config.toml
n_head = 18
norm_place = "pre"
bias = "none"
parallel_block = false
extras = ["capped logits"]
init_std_down = 0.0
lr = 0.00164
lr_mult_o = 4.0
decay_fraction = 0.832
decay_shape = "linear"
seq_len = 1024
steps = 5826
Each number is 128 + 32 x the weight over the matrix's rms, rounded and kept within 0 to 255. Layers, rows and columns count from 0. Numbers have three digits each.

# up: layer 13 MLP up, 1536x384, rms 0.061, rows 246-281, columns 192-383
# down: layer 13 MLP down (transposed), 1536x384, rms 0.0572, rows 246-281, columns 192-383
up246:099107145094065105129108125130158079114083085098148095137117104115127113155141134129159133145084115116127116106116122087151130091116134160042121110123105096000081139123134136126145109124072131128187157202184140099135187118097186139128141083166139150137219088151142190186088090177116141147120149140107134115185085106141099167132116096084056082123122110132095101122116108093117093097104145126122149082188126118099089148130126108147165090120126143147130112161090060101116101050142121130167119129128110178162143151152143115074084096105056181171132122161129106094173101100133180152
down246:098136075089096130042132120178085103146106153106173140102129120149119143124147097118116144104109094127125099144092122150093137067131110127150126162112125156160154096086144097099072137158211158103145129142139096097129174163065125118100198153124127154140134127159158155178123102145116068173097122146109120107106141122171160117197095147160172139132090135150100177087144149121135107131107137112136072137141176119135103159093101154110070124157079152116148130159140163171132189138113125106127133147098135051161101120133107091143089110148118069140107109146138141124154160163118156100
up247:092109159178133129145165141113095159121125114200183124098166101114154163115115137078149152172162119100142125124089133129114087182138132159169140143113171154139108210094128160164087202135105144103119101188085161128166131122158153143126151131098187184164087150152098066125136041167158169124098191194174102191101123096114108135169152175159141027161148152084074103093079125075117067142102120107126103099154131196118053131126157194136116093144094119131127148131117111084087143154116120123097154113106087141118105188086118137074158048143091094075104121125105113164158111134081090116
down247:172084087098141126116124090168114089176143150112136116152114117105131135145096115060101100150137160182047131164171147158069147104176147129092107106149183116134099149152127128133106150163096180100157071094092152167193151066145113165198121096101085110150128104140143122152103121137140070167108159103150129152111132110066168115104173151105157069098138128100128139121098049142148089129149152103164095123135190090153083094068145154078118142156087151085124081115174134138179100132116099173185175130090128149134173184084061134109106128132110081120143161078124091111102193123155106158
up248:185041107134147148150047037080142078133139122176138181136150152157171114142183086133161139114163118138122162025126165066156080078180189150117153117162148073123127159153148097098115168108110133104113132131121045144119177169095174093153118068122109102131118115092117121147136180139137153163054128150111108132186184134134160107116082156134107081115191123173134122120138149109113151129137104145102130163069158114138132152121126157136085168097098178106093125121136105137123102100114165121172120156180146098181122170152172123151118156134088132147183130151151142077100114129216152110
down248:137088148115054137118161069175083125106138112166101165197232138083150118130140129145144136145087102081095201118102145092144116162182120060145109086135072103124184129157173152121068196113117183175148035131166143094140110116120185089167111120140192113162150075126105062099114150143145203092038114124154135133097157154086062167144148144151145172112179151122119158184124104078095163194049200113107091180087150100032181163139088161184070116116138183082103126146112133122111137099097155208171148118102132124108108038124125103153110153103126125162154125157138180161135135117165162172
up249:149083121130117132140068089126140092067128105096140057074161121137146157149150166163125133155132076072146164152124053124106150128148161132107140147122091079155101133122115113159122127149194158067100138103115088133151105178112154086131134101177106144145113118108132149152143125137083127117097067134152148124133118116124166096116084120105101129159116108133064119116127155121120118142121117148123108088087175123128130137087123113106150133152140139137134073121131125115111105091172070164129139117147164059151179166089098177074142148142158123114165149149138100070164131130096215100
down249:176169114095113066116106176135146169138151132068132181154064120063082125143098155162077144068117087115155104119153109106123148025164164181078085125158115175104130124102141186123203138187121095132135160108122190043144168112126138094163119236141209130067188089140083129132071186146167104233160123107106149103166130156146140108120094131223177065177091120141113088105112117159179070182063129049110112090130121192137101130123133117140075118150117123174115098117110139147114117212114105092082123152143115153113056160164158187105073124103137161147129182096122135093122149179118165102
up250:111117154083150119154160150120148134122119105164150168140135097176081083108096102168159144085193136157138102112083094092119136150138171164142075122206159158123118132130113089132148155137184109130127134153135128070148152127112117192187133156143151123093223162121179143109131066124148144101125143150195117166104148107124168084101079143093122106154122130136164072077123096112135119143135066109102191210093168092178162142124111131162144112108117141111153066140098138121131157151085145163163153139109124120183151105140153119131084155117210177074111156130159123191091111096174085165
down250:119107129097114162153139132121121150148161139081135124115094125151082135194101091146135137103096113106133143143167091099139124107124070068114097154077105097118164083125133123167123107144150142145135120159108139108146111106145154118112168093079127097126158122138156119141148147181173109152108162149071202133095147158125153183123172106144133126152121128103130122084100127113133126119090149130148134128140133106083121155098126138166160171112078196108086166117124162119166149131066101103140122172154128076121182119098113155134186174126092153151132137146127183093084164103188097164
up251:197124150105097119148130171102101137122139095137084085149119117142112128118117188146108083177092168124184137111130084170140114101127166157133159117106066132123108125119111129098115116154138101161122076130155132112155137081137134140189147111093124084120143090131113142141150180133141134148134140098189133152166158133144164139139117142066097088142129144129156090140157136152117094110117086162105169151140104131138088167117113137135065132141086084170180066072186124090128125134128164119100173161063097099096112122075141120136122132098152107133126125131164157118105184077130156127
down251:137136179166104126114143089073129111138104145126154123120144143085098144123112109071137123130151097036138132151131106060100168157155106120115134137115173108136120183154099072131199124112158098090132102162133102112065177143060137173115100123159124107107121132116125129069171127169155157188123110130171096086178131167139107143085086157117141105143105096141052138119125140036126149112128123145126103134113141123115126120141119102154175110123197148133145165173175122092094118206138166138130090165129114125096103116131113161098100200098147179150110180095072140093191144113123120087
up252:135168144097112099124086179193111114159099075132072114108130131151129128093077094092145179157158137128164094160104160187148119140166094095147173140194130139108144110119139167143120063063135153108138114031188143046125111088071146078078117129149131114155153132068133102102107097154132109138135162114135152100171116150152133074154151073072112123126140102150158082136088098105104132139168165130139131130149122152085142135175135165067109135153103186093107153175101085086103138106094109121147143040157118085086131137126130118154111156097143170137115140162138098105150173045082061122
down252:121127122160144123134037143154073118134104145156181127164091097136052098099090108118136123133152117185128050057135105149147100097137081112153099144085076098141148124153113161112150159118104170093159038139183163085141147163094187105117113108118157126175143167139153094132064134102131089085090135091128127111092111140160142092141101071068131086152130194087168127128136138140103117079097107116092107153186159078173108132115090186133138111176055117115194147122155197147110115175117127134164092109172070116171063111097148124110086108059102116140081123061092091123112068140134089153
up253:123164104106150131111130142124158133122053123148130091109194127121132158215049145101161121188089171203155125177130145150060171114161077068159163117086158103129083103104081120079137129108156063115107129113151145137126130128109128130122136121095130121127145128142112104123116098090106095102105120139174120158158151127144141154121101107165131142155118115153096183114141116086116217115151135099117167145141057144099178161168100214127165149152125112100148138151169098113048103138102150156121148165130126112081122166140146069103128121088170088139137119144096142146115099136117119108
down253:098135099130096173113146135155018089219155043134206109135141120195153198145136070145119138103145135130157178141104092107147130132057117124139147114127151131127125163127094119160142157143110108147107096140045140181143110176122073078172129121134158134134066157132171109105123106140103135171103162092138145089229110139145126119153064158170159164147075082154145107168182170181092129165102141116195083111090148116169181112075124086161140097139133096129134124117124096133155066158135171099106158167151104159080145081081093183079115128101155155251160119074154167091107154117104152115
up254:186153094156166114151142196097152101068094131121132137132060131161174127143169129069132102152128121148138098107081065134133140176152118104122103145121105107108157099167115066143147156134119153109130158185092120122137164134114079154074149165116159145147102121136129181129220140107104132141089112126085175100128147134183120127129113168109120153125125125131180066100073091093148106107151082176143158142147203150112103189133124157129143071179152175149064152117102125085102129048124089096118137123091099150163111140113148135118214092175157125098168107147140213108140164140206136102
down254:092098084074137114140105091129102058174074143114087184145146134117062130079094110101180140154076123130137090146155107128076097129173146170113136130125079101197067112120094105115115134145155082115176124116141131120114110125137111139128126130089105095123101158136127116090121135128170099083115132116105139132149164160128136115103157107120159127142115103160101104121131104145143072065175186106109144150074063131126140080142103110121055156119096139092142101089157150141140115146179116154179107090079075101131111159116099112148102117092182152096129159086113150173153077096045126120
up255:145101112137107150094137115140163072070126072168079136108156189125206087117142113110169148104204121160158109107120069141099194145146164154054112089163120088126166194105093101149153094156112153133114074153146158101117122091120142126111148077164179134138130136131124137121138142127096092139126131132141154114127113094098151183069095133108110096089108167130100197038121092184100158143138180160130059135104137114121094124137145159161082110110134109099159152196091080147153125142142137129113113179119101109121102121111138102079150105163105132180162094164147139081131165087111087068
down255:150087094113119126115124143105142132108147151163137083147131081163096142185154153057110105204140142174176098150085179104109094116142152139219167107171162170163117101178164083113057072089093130116103138127088177107115179121100140117153127085122143151102149122062099146132156140152152138115159081163096141121067128120054160072147107104117132083078143125087191112102140150114144110103102152099130087083118115135134169149113125108149171147125123181136072132157091098061152132158099118089128091136142111128142128116157152122107114136073111148133147085120181096161106118103102074138
up256:171070150121110177040110118086107154100107122103132130089159129162158181127112146129097111066143146100129091109143122141140054121127138117142126167145143112146053134168138132136164120026077179136070216087173143159136112108125097165158075134134124136097187155110136100116118114121093086168131155171144113173144111099183163109132146139117120078086085166139138150090172126153157110107151189090153120105098100098168170093107165120147104111128130148176085130075138156104130133147066113128037107128140179092125131041139119077169134125065051084127146061116102173116109141130180077118
down256:140170124114083135144152108136107157174167094128072101197075135138139149104159088080106157089092155088169177092158158175097142156184141165126126107189145147134111125135108100097141118135107096100104123164133138106181131127170183091082162089125157121135125155128130126125112135109152117155134183129052132100071127097078119171131123141119152115132099126162144129142159107110119115183116083142140079141151171091119083126156100157153084145116120083103146099115074145129118163134111150079136128159191061137107144080170128131159117105142199126159099079151085180146135118171113131128
up257:066195119097092108153101157097146089085132173114113149086124155105102164118135108120145175104126082101127165142103130109122160048088172194114155128182096141146091142122129159125193169168171121109165114138105132063112102109072145123182130099109073160107097107068109144096099104110158140163127071110147157119113112126116115129147108135048111125144122161140158209100126102084123138099065114115150090116178120164135126125107118076068133126109081148095179041142130112119122153077171127146069144150088158150146133115125146133151106137085146159111115076120063115145209058111134056119
down257:162120161092130103178133100107090109110175126134132117158093153168154135123059116109136102095079072122169096176063098142129185184186084136102126148134153093105119110157221177148132146130178178132131106136144133064075129150139167095088105107084136075183107122110172119112210154158196154163070103150139076117104163076137105080184109069175133154122127110152068133117182073072198151088144093157101095160076104105131110117111146158130137159156180089124083133124123105129155167151163152152124127108103056196104132110114079123144160124126136178158083133099059173139199115124134105129
up258:092123202202172108086133152075122143098181199142116087165138179139116111107194129074101195125126111127071154140125142122093158098163118087074168110150089129156088114124109172112131156171094093097143154157144147147132183139089128061160128086151092122170082084076048093142104192073110137079098137069093077116121126122074156090214097110125131167074070119176068135106135071098186115094149096158080114157116169112131087148133087142137130115097119140114137055204109133082125181083171082140111132123159124110135137135051025157092103118164177136112142126103123097132084150157118163078
down258:145149086191182176110113103147111094129145132130138136153132066167149132096137099126134109172155091106144121138113155119129125117129154118123129133136126101106145179128114157180078166103120047100146128160087079115149162133126111141067111152158065192146118095102108174162135151119146091176146175122172120067144125144125150089150110134110133088146119150149157129148201153163168107117113154124124108136161128130109113153116126149135151080112193130113108127120088123144112161132121171143132157139122073100147104173112086145121089130122122124125123121163116161101091156139113106174
up259:097088054119182100080132160143133191132159080093098119123128119149142133109162099165141124105087123122163162074141135133158118131185117153144081137157090050129132142111085142184157113131167144144100103059235181153123036083155141122118131101103120152141171113112106185079148116108154084125113160157113117145111194106074079113084107118108088168104153133124171166141052131117131097147103129138166123145104152078154157147089109094131123080089162133123161141156140072119134162118083135194113084188150111094125135114119153104160194127103136122139112120140081029202097142151092141097
down259:159100116129116189087127100151103160181145097129089136130093074149101131137086117124147140148163100106108109146111149077166122138110142085087211157114086109075145149126119050093136161099167128099076140094074122102206120105115125162169146115078101100100190138112103124107113098160142086094081153155126096149108098093116120142110131134124166166131153128078093084187131122130077127122118146105118076113145126102158137095082128125079133144133160141111102088110084127130125141143169132171139095070127203156138155134141058137112072120126187068141140118067147186117092129104077080088
up260:150156099154125129153127140146116109103077089125099135063129183088140172086153128138107135120137174157120086091112129152111106165201149119138141089164128103119126139151115164233125147111177149132075104141086071106133146097116115113118104073102138098175168163172150173138074164143157147120120126166169124077175109132176111122168195129191122132081111178164134149141157128146137139147128117135152148080146094140132094101180128127149137114161144077117151139103101145121131143080080169137115146141147108226172099125160105152139178140201132108122110193124145147099162120084116128123
down260:109133123146135114130104168178099123121133153057139099188187145141124132194077108095131115137156111121161076118147169099146140150144118083111113082105178212111120076151125075127135117175116115091078078165152114168154095113152133131097150152153087146170102102175152094116090114117073109061136123123180101165147175239099085150096144157148145079117082089121156101130079177162095177125122073179194141102161126139154069007141123090095136091154164106142131134091188141173081100138096189076109127175146102149125124067183081101144143160102158118155025166175152118155101111213188094138
up261:118165107148099171096189112092139141134133130150085146138127114062118106131151128103142150115119182116163227197160161114092091108109161116123147136137104047104138137153087089131095121072199157120176128114163135139147081144151114141123136158131107132167109115107163147174129118131106162119101159131108116108071152144142119100158132116138118167098170107128077169149162101126084135158152122108093150171171135118109111098125168150136149146132156068081129177130145067099118159134139095138156122131113160168172120156085181096098151142112073163177065074121131137112162108104131120122
down261:106144153147117129122165112154082145142114179124156176150172120156046164074168084146154060121122198109097107118094156130144138186164146130147144172116102150134095083106160080188178125122084099104141094130160114151157132151046152159115103140140151132088111137187119088109136146158091127099129097148113086171125097081042101113139119090094089101089083126117089133153129139136131124079134045152157102140150186129121106112138068106130119092102151146116158090111092144128159064099078168132180110170131056098122138126161178074066153152174180155132140089119107203153110177178089129118
up262:082136179065049165113066132171153123147082107065123181153149143135168123123087130117215172174146155124045133112167129129123079165088121123081126124077110139115154080107077089102132119136143170113141069138126101155150165075098148135157153122156113146137112134105166120142096186148150084099134114182213157125200101097145113116123132097190145116125178175121154097128168093113128147065231093202079181102114092154148144125175103112173133167149150190112144114123091092066163080123128170070127106105104146097126078126159101151163098202080140073141098100193165221097157205172116123104
down262:086102099106106129166137177096102167102113151069086108094071120082112090091088099222154113146128090164155156120119186127156107107133089168111132134150178109145161186138153124130124120140159081066135070132138127138078117181149141126126150155077109083159182137050156138087083162133192136116160129144154145072081122109128067158159165122082115158176132123092143105113181076162091109133107184095139074115168182173131116142099124158127140160120079130160094140129108117062123073066094123147137153085110122156099141095170115117155146152145119103066169165040071111177156121097112132080
up263:193174063105171169126078144146180112129108130137117176133125177064102134196124150075133119146116156116134121183125168085151120159132165120145125050131144177220092102187120159125121137102077077134169111132141160053131114087156155176125208072119130140043165155094113201144101112110091127067134170126115122139200096094112136099162131121099133103194138153069132146160120078103190195134158183105085097141109223121115124157092133081144157179167072129145167160090097083146129143113156116118180145120123140175075102107113137100102103141134133189109107108113141132101164158140084165112
down263:156157153131103107162165103135056153157117137100060162118125193173145112136155092166126142195082147147091107150179147139098087122196098152149092107103174114094147131154143088162131112162137155136115076080161107130106145114143143157109076182126136115135127057122130157149123116149126108171084136121149135087155139147123176120124142135099146135073143140103166102108126117141157125139141109138163120145124168115116130111097117131110170164092132126151176077112092133149075158100152135154170120156144108106169166132133178130140111122119120121086112138082121168167114142144142130146
up264:109144131145134167146157108091135145092113156122099073165161113133160105150185114118127079120138146190111121172174139159083129091112141126108098145151104101154113107115143137106118183106125141106166164215121087094117124141091158195144109115059079106114157108185075138120141094114132091105140111145145112083080132105103125087107092167183132166139161125142152079109111090175159117157130061131140105128142133102148192081123145149141146106119097108139076143166196152080125126072104103130185138125131149096161137154146113123089160124141154105083133141166103161102151163130128106110
down264:166108143092091150077141150128089117112090198162100123111204106178161154069110168134141120090116160139116115153146102118179100111155156112128120174111149170195162137090149148095140140163141150089151115120096101185092112099121155153092119117196119133100158134166153152106108140144074107135142150143100174152144171093074142180120115172129098098084152068144168139133175100162138110118146146129179142098108130069117068128142106117096140085167096162128171109150111115147100119062122068077121175120131102117085102112133098155101131140081142146145192085099205115124112107077031095148
up265:130133114101099091088125081133058101142143125158149091084138128140154114134094134126161123138175098154155093117087123115146107078096130177138131091157112111097136149132134132145112161071156112144034142155131124074108079116104129093161119186156148122074128132173141077101133151123149134210161128068143162118094142075164160139137118117116166169071193162188097134158124092115155163168144110114114150119140173113098123152066131126093126132134123072096112115148108157112085127122083057124095127113136125114131123114073207157148086097116130123141109094157159109124144113162088145130
down265:121155136138149149163125127084165125142082145171163164129183139169104102146109122099125130161095075132122107156079110135106115122142114133151140085153150124139167150089094163096110142142128143169181094091092133091089086124108158154078110063101104128138151153097145158152095089118135172128155138202142104123112109153089150127096097111170125113108097087125142169099089121107142184100135103160110113080165177103128138072070133111120152131112133156142124131120155177141167116108057158109116140153074156112122070166136097141166081083137183166201170145125120093074179120137217126132
up266:140141106175107104097125113115156067134134102116074091130126132083096118121169165095166161177134144122193125151127165098152113161118098126149074097099163101139137103159097123124112097113162119156112073129105122148161154139161118134167121102133140166152167104126115152154188111117082129116093125112159118081135147088126147053102147103121110147091140073169202157145081171190139100149117186108167083133113119091146138123128136138085112194125105065110164137117139161064153113127137077144157103103119173130142114189131152113128183083146085107166132154121127151145132092154169144157
down266:071122155134142054155171182154127166112104148078121161079151132088107183119188143104130090117150053055103162078142099105153159064092120122134154194163110125129132150101102119112119155091112114123137082074140207177164164165073083062110141116167114095113103127132110178153154127140148120126098077107155149093193081119064165156164148140122144126147139108076111161163121097204098135151135070134134095163165131184166072062076181132074114129100125170110108077148128154076121120107147148193113092154125111094102143104130126124099062128118115155131120180112138143125115101075152090131
up267:118105070100173184175152182090136125133193108127080135094144130155101137108093109087186135101147144112085168173086081161112136076132113123139088071142125105125131122144121166140054127107145121146082123165101154091097160107099119188115154133149088147141103111096099199088152086160120158177165112120184175107134133091108116110167110148038084101156152156109129142183100119109118120101095131137148098147068108119136108139137099172140171095090141119135100095134148108059145108113102101191137063132156105139126126122122132095189134108127131152129125130065135082151163125108127092188
down267:097100121177164162144089090154102107114164130129141158147107093101176205124148129074128160219178099153192211171111100225117123192116156143164112092162108134109177082127142104173151165094097124149162155184110105104070174105100070085119125121152128157096140181112151143104111192166088147131109152150116104194117140165221087123150146091212088079139152132092193120115226140109122133162082121160110092111142160188125146112113144136106120066204104128156143067113087029163127120115110122134129175135203140149174174093085132189192094125242144148130140168147131176124148088055089161149
up268:152104123110145190004185148120059075154102168119134141135096115137159162106082151179139102138134138184060090101173131097120164078164190155143156166111079142131152066166122145192176153135131159131145097085102126109112161097135111131074164173116142135152100189178132142119129185151182100113101153139158089082158183086168193146177122135146151094116190039141107091104076086155197163183115118160163170120144148104095139196109193107115137116131204188208162186122155007126130089144137055085166159114159076121108157100136173142101107134156105112160148181112131115198189125161146159153
down268:113111136101123158169116131049175109196172120085134095137150132128154086165097175078124124156116127138180091120115096105139109164120130072081152107110141078170169169119118192148156147132146140109105133128107129113119117145155153177081102161149114165140152190113100119131127099103112124138105167147150085100104140095169123117119098140063169149138195095141073123114151154119169167081158101144103061118174135070096141088095094136048098130185170141128118157210153108157137107095140125123165172121052152165148170152088158132103064133111102090145182116138153104155162111133147166143
up269:098118116114087127118129185157158085096150145138056144109120097104098142131102130135136138106153109131099186104159060124134139136129120119115146157179113131099127144138134134185098176128157155191129053089081143143120152121099114134115061184104100077073102150126141147082157131086116053128126129138152163067134099135109140151133091159103124124113064192167130118046131139096116158143120120142101127196164202111080137148137165147136167162103143119127116155148138143150117157129104152156101155148103142141080126105089152138137144103115092114131162137144146117065141142194090118055
down269:102116133124114117074144195128139087139169108134088147101077104146131087103079162101147108145155101163153090128157218122114132109137143174052080154136168113132160123133139146207165121085128174131139164084123116134150149189146119142106140146198146131135076108172178112136140152072104098110144090112119175114114070153133148096158104111091125181120136130057127176160067135132139130155092060136094119164117168156156110176180135101124180071107144137078154102133078089176073103110182110140058142133192193153095096116094140128134171089058130158097154135115156102088158147148086141134
up270:119126123160081137133114111146110162055103178126153151113132100124126127091135127048132125137119151185128169149133170093101137141110141101156119128144123117141119135106094125150106093184117159054143115138144156165130087119138139136138129140155120114122169137098142096101097102132070127137091176128130145148203127100091170154126152164102091104088128149129126188135117112150136143147146138136135111168142126154134118108139092123195157131128139098136141172158092170117113051128142079125111141099142110156164111172149150173169137158098140146123141112071143096091073112164112149132
down270:120142204094098154175099167177115178027127111167124135159078172129108117161168144095133164121150106156184125206125186082206085162158066137114096107193119072144154077062183121171155078101179137198163120136139110153075182121134159140085074162177112117118188157103186035173095134173142105100137148144129127193177207083114168165190142094094101172205098117160129207120111072157119154114177182165168108148075176071120129068086119101108103180069084124140059162068107206157122103084134063159145122147179100142164114122195114156087140144147132136048149156117104178140142048152126157146
up271:137127097127118159120107106157153166144112132148127165089126117039147135103148145147113112167096102096147110118135110165174127105120095135175140099157186144140084173141165141141133134112152096137096146144117121134127115102131133118138156103174110191128154144194121118096161076113184106142084168103124096172075105145161121146166132113041135141117145098129117140089145082092149135131184125180102120134190126163096148102069165142097112148082131147146103140178063106090118167114096147179067126093165159205113132175086125121068093111137110090114140110167093164065179076152133098108
down271:121098049214173147163127087094102132152096143140113212124129161085188155125104071126126119166091206103142143129113150134127149123068105125142141079077137145125182132128180159124104129150094136152174137176123079132175099091145140137229137132106145178179118187109110160123105129103104144100118136118110056121164098097182069184158092121121082125122128175151131169163176079128152117126083165104104072085095164129123161099136151121132141158131115054127148132110140102075164158114125108084071134173094132098163143062134136096132161155114130147126100159122151117101046081134123101123
up272:141090151181084110115100119116144128035106148176127131135180150158114087156092124091089157116153105181054079134116116139097177125150177123098169169146122070077108149096107161115084209179166168135197154034160094158080142078173197121141165102156137092143142185167129131109112120078145132077122161161102157165167118127101195067201160160153135110121116117097108076119090127116192083140092116131122177103139137131142140153132193206125117128113118091111143130180145077086118102079060160159162156089127158183103148133110125130106151203116135170043148039129151192146196098090114082180
down272:113105182139141153147136110141173138132157104106139161148112166107132163122165119121090117102085121122143178134172096090122149069095122102121108112134007143091131117082145102153198155097097125200107146120124160116072150146145181163116157176156136120123114163178185128135162164170095082117168143121128219081116142087138112121161183114130100073101147159127159085104144122141048105155124162168107099117112088143115102142131142134087174156066128136151160131133117100157150067109103149181115136089156118123095164101136129123134129109139124127110139143073122197123157078200132114132
up273:127144142159169157148090100146046122083096123119135113122129112142142186142059112100097138104115128114124098129126166080135149207185187105102146164112124139111118162147089118129153151113110103164116178131129159164127082093132113141170176160132076161137123091122145097115131120188065105140132135157091137087132156112174129132172134116163123158096108138127076048123143074206054142100143167161150107094112085115156088124125125122131079120131113111105113172134107126145162180127155137120195161115158136096073123126127168203133154114118073127103164099095171168154124135125147146169
down273:138172158173063179124105132183096169168152069107088174103139163112076173161142104086159054158121073129104125087126109147082134119118117136121183093126158100209151157158139072122191065136148028122172122124099102111208078138150168190112108109169100134182094200068134178116128106109181138147110126147123149188067218144158071107115168130147127043117150130085164042144102120099146132033116145133167138140095115153087081104106127108110141107114106151152132119144124134108122149161128076146176125159046119090102149102115104088120124099167165149138127093212142155098134113110148156093
up274:193196120136128088057187125125086098153135149156142121108146255105162108163081201136154125145065175141153095139209124077114153090119121138143133155101101101152143100112096114136169157111166167079157123117108165070168136127102180099148184142137168126210094080079106133135096123192147113148144119102114104102220156097098103125129125118085088160069083132173123163154141075093164089190172200091103150111131060170093150102216098109171093156174129112151132140155114139093138146159130133136139208223155135164117130133099145169129105189131078074193101102068171109135091104126136129125
down274:113158175079116158106153118091103057196123117203153102066171139184014096097119162121171068181128102067097089109130138160194130141110090090161164208087178073143127066109114197079119142177115146129164145102090147076094160163112079089115149167153140056109068143138149109214119184082122205098151178116130182105149101194139101143133181148102113139107137158089122117110134087137105145178114091146170095130135189132131119137098128157219151102122070129173128059159119146125133087065148145125116100232108189157122134065112122138121082211175091093168097107138181187087052069077145138176
up275:104126139114166079117159138122140191111126137161093127118112111175143150114179122138144156140093061197115099123127135073119081088137113091146128145125130085109093123141130046102099134102123184138099163143143163142129162143136146167096116088128124131135128139115148129089135112150117109127183118143157176129104120135107134132124117128197102124093141162085156126099106121123148099104124128142148157172089098118178118099136169117138117109096085175117112187152144106127079114112171098134137174120162156076131105118135106105156118059169122137159111107141168071149162150073105139147
down275:189082059200116161156072074103117071114133125021154115094158153073143143144094129178225126160243159123151157054069124133121120141127081194087067140035074182125132158093147122148131115068062100037145069159142098154098056107191102106228074192093088087230046179109091165191050150137072147191067195078140079095172169125163082117127132115137069147111097082079138160147192113109154110082146131162153115056166155090146174120141141103073154154195124110117162107119113125167134076082071125154125152109108049170107132086101214127149186180162126159101132166173012157078124107188162077081
up276:110104120111154125146155154135152139201087108123125074128131164081133144040131143098116138150122116175120097103137084100107156133134125100139095096112113091158099155231127107117100103124118149083109110128183125088151241111099131129174079113178138136104123126129073132152148132163093158154153162113113175126110168176103122122116166200122126092064143152169101086123203077131115133132138128160125128175186124147083135212119178125170090129096067095091148129122128186065166125107088112142080106120081143111135124168102157112104218137113152157084155117175112079110185073040102107130
down276:135102162142126107126156112107075121139144137121145148076111174151086108118094154063105122122146140135127093094103114161113085150065122114154199121108143156098135088160148136065122134176168095123109148133120114123108171113125134166172129103199153096153114151115133183084147171100175152157149128137121153161095135082149111188190141152149122163056139078159166137083087147115105167074111150172065092184189114086117166119164170134116109079135114086108095138157160206117139163102113111144133098126124133149097188077153124141077135073104125062161100092023136144108099156084152066139
up277:113132093232076122158099156104121097147134111065090130141204140081108141107140117146071131113119142118118137070090153164078108140162146118120155135115114134140117137112127141149119085147165153136118114199097133164180139129151182139082107103139082106167109104073142130159133168099130148096164135075121090178138137127193120110165129096107163155171128124156111096125169119051157149099108178184104102116183148120109164133186152108101167127134075120122107113147128135092116150144126181167085098148096105125133115117114151099103128192136149165140140101132093155100153127174141162151
down277:165109149085165148070190126211181179104106154178131080099103180159108098065104207170190152166135171210203102159201147039158149154060079127130109197112136026170101090100178075117131184093051142106172184097154090082081083193090000123215176146100164104101152159137104137088024148145116101148129035142140156076104090155049111094148178174199102050088089115069109093115138159197052112126137061061098131142159132123147067117078139198178077095100125148106136138155125088205190127138149098116223158091119158100087193111129089132184155073169094072075174181174162132110051145105134089102
up278:134151049165115173166157096124189128176109140105149114188120147149128143119157146102113191128111164096201065157163159163101136124137136136085124065135167144147149140101100111076137107145108104151132142113201137100149055089144133169113128084108075149124158146113109150131085124093133101143108095117087129101113121130167102119166122117081127059134146090111085180108142107093130072073130076135110090152182148126109143125105110102106145195124131083114124141168086108121129120160135073105118106132087091124134104191087123097170149123151169149137184145055120171101095162141112101090
down278:132115119076160191162138180110125105117109124156184191207131089127149151128125155070151118166103106154082134164105102139142174058196121157102112151093129127140076072175129122101144095175151110105115093085089177110142195111138144130094108199119085133114116111153126126148118148194108113089096116132115086135166134144083101107173135151106171106127127102135152114134101115185143121145166122087180119148090106111111107113123135130171196111126127170126091092169127137165064091129102092146130112105095154098077107109161111123090132191159136124157072158129133146142105124161136117117
up279:108090124180164141129144163121074154156140145199163126097135120128074158184192136097068086094176110137115114112183072124150140140093185080112161091126164143117073160134167098134108138108123146082093148103101165141090155154164107125140153133132127130093135143130188148102145115181136062131127113107169075086081090105189096126110161146133124078110138137087131180174124157104156140118146150139087168137117129156139108144109127112142157146099095126131117157162112130125075140109117159136098126130122119150105108186091143063150145156190126182132069119170126130150137111127084127116
down279:174090172109169160135164087077126093142146120119069122134079129101097109117117118129096096088146127150124150151111126115155143085124079123149130105124132146118069132143086103137094104085140113088127163127154090151084102078156163100139157139127107109192166140146164138106153122172141080163112119147161094142074146138131073116149144154156124132174059095140115150151115136149139138163126195045073168161139118129075107109163127121113098155161164120135126169154138115110124129107128127133164189143156148095119136109118149143107124128118117093117158157160134052106117119170138171163
up280:100090106148123122166117229088134102084151091168101132113119123162132175139174147128112112150153176140175143114098110103089137172095139127106150104122118119126177155124077141176114093102092155143101111144147108090115131117061158111123179113084138138174148172078164136086114121134155100164126202123081164145110117122183185096139107143088140075126116167128146133169153151145112104136138085128143176088106133169098133135173127130139144137127118118124156080146117060122135187173062092135159117153113114172118138123128135155166240196042119117124134119138125093089117146097080126119
down280:096131159199088117077182150149070103112153176117118070120095137211151177132152160125124112101148111124109165186162119119074106166093164127122131128166113147083125110140061115130165147102103094177129077119127088161078044108150075136187118123153176148064124137141134104089098144138139129250092108135121088132120119136195101183171194127170066083161104199142091108102126112095139098176153127123170169146137060157074173119176119169145143085187063164106163127069084120083127140035084051133058143127062199175126094094065108132099169126147134108132129096145110106142124106102128100092
up281:188177133177111173124152134130131160107089061135138203144125117134153147190094087134077166156125126140085087143119067121205077166177121178121143106116127182132135142123087145124121171100153146179122173096088095057139146113121125140080155052127194084140118076126120085146151132086073145133097093158105086102159127110097080151129139129136097119158160127154111144159116157139193072110121207150137144175110127120091124106144126090066117159087092093130091179137130133151057169189165092121129202091120140034137103146129128083095134124081199192149131164123135071182122125077124130087
down281:212137114163144136127215107169177101111132126137130145125145104123123135168147125118125154088084148103092089158175113124149049141140134119106131096093130127143141105103068096138159104097140140111193074187124079091168140169132190118164133107140151130114117161088130121166108133114173173096152100109087131107168118096084104126133156125128155126154133110067115110102135118129139136134128143102164112123142146096169189136145107119109152115137194151138129241159089132101146140113152119147105103097082138126180085181130122131112121154120152135092142199084130123152160083061157116137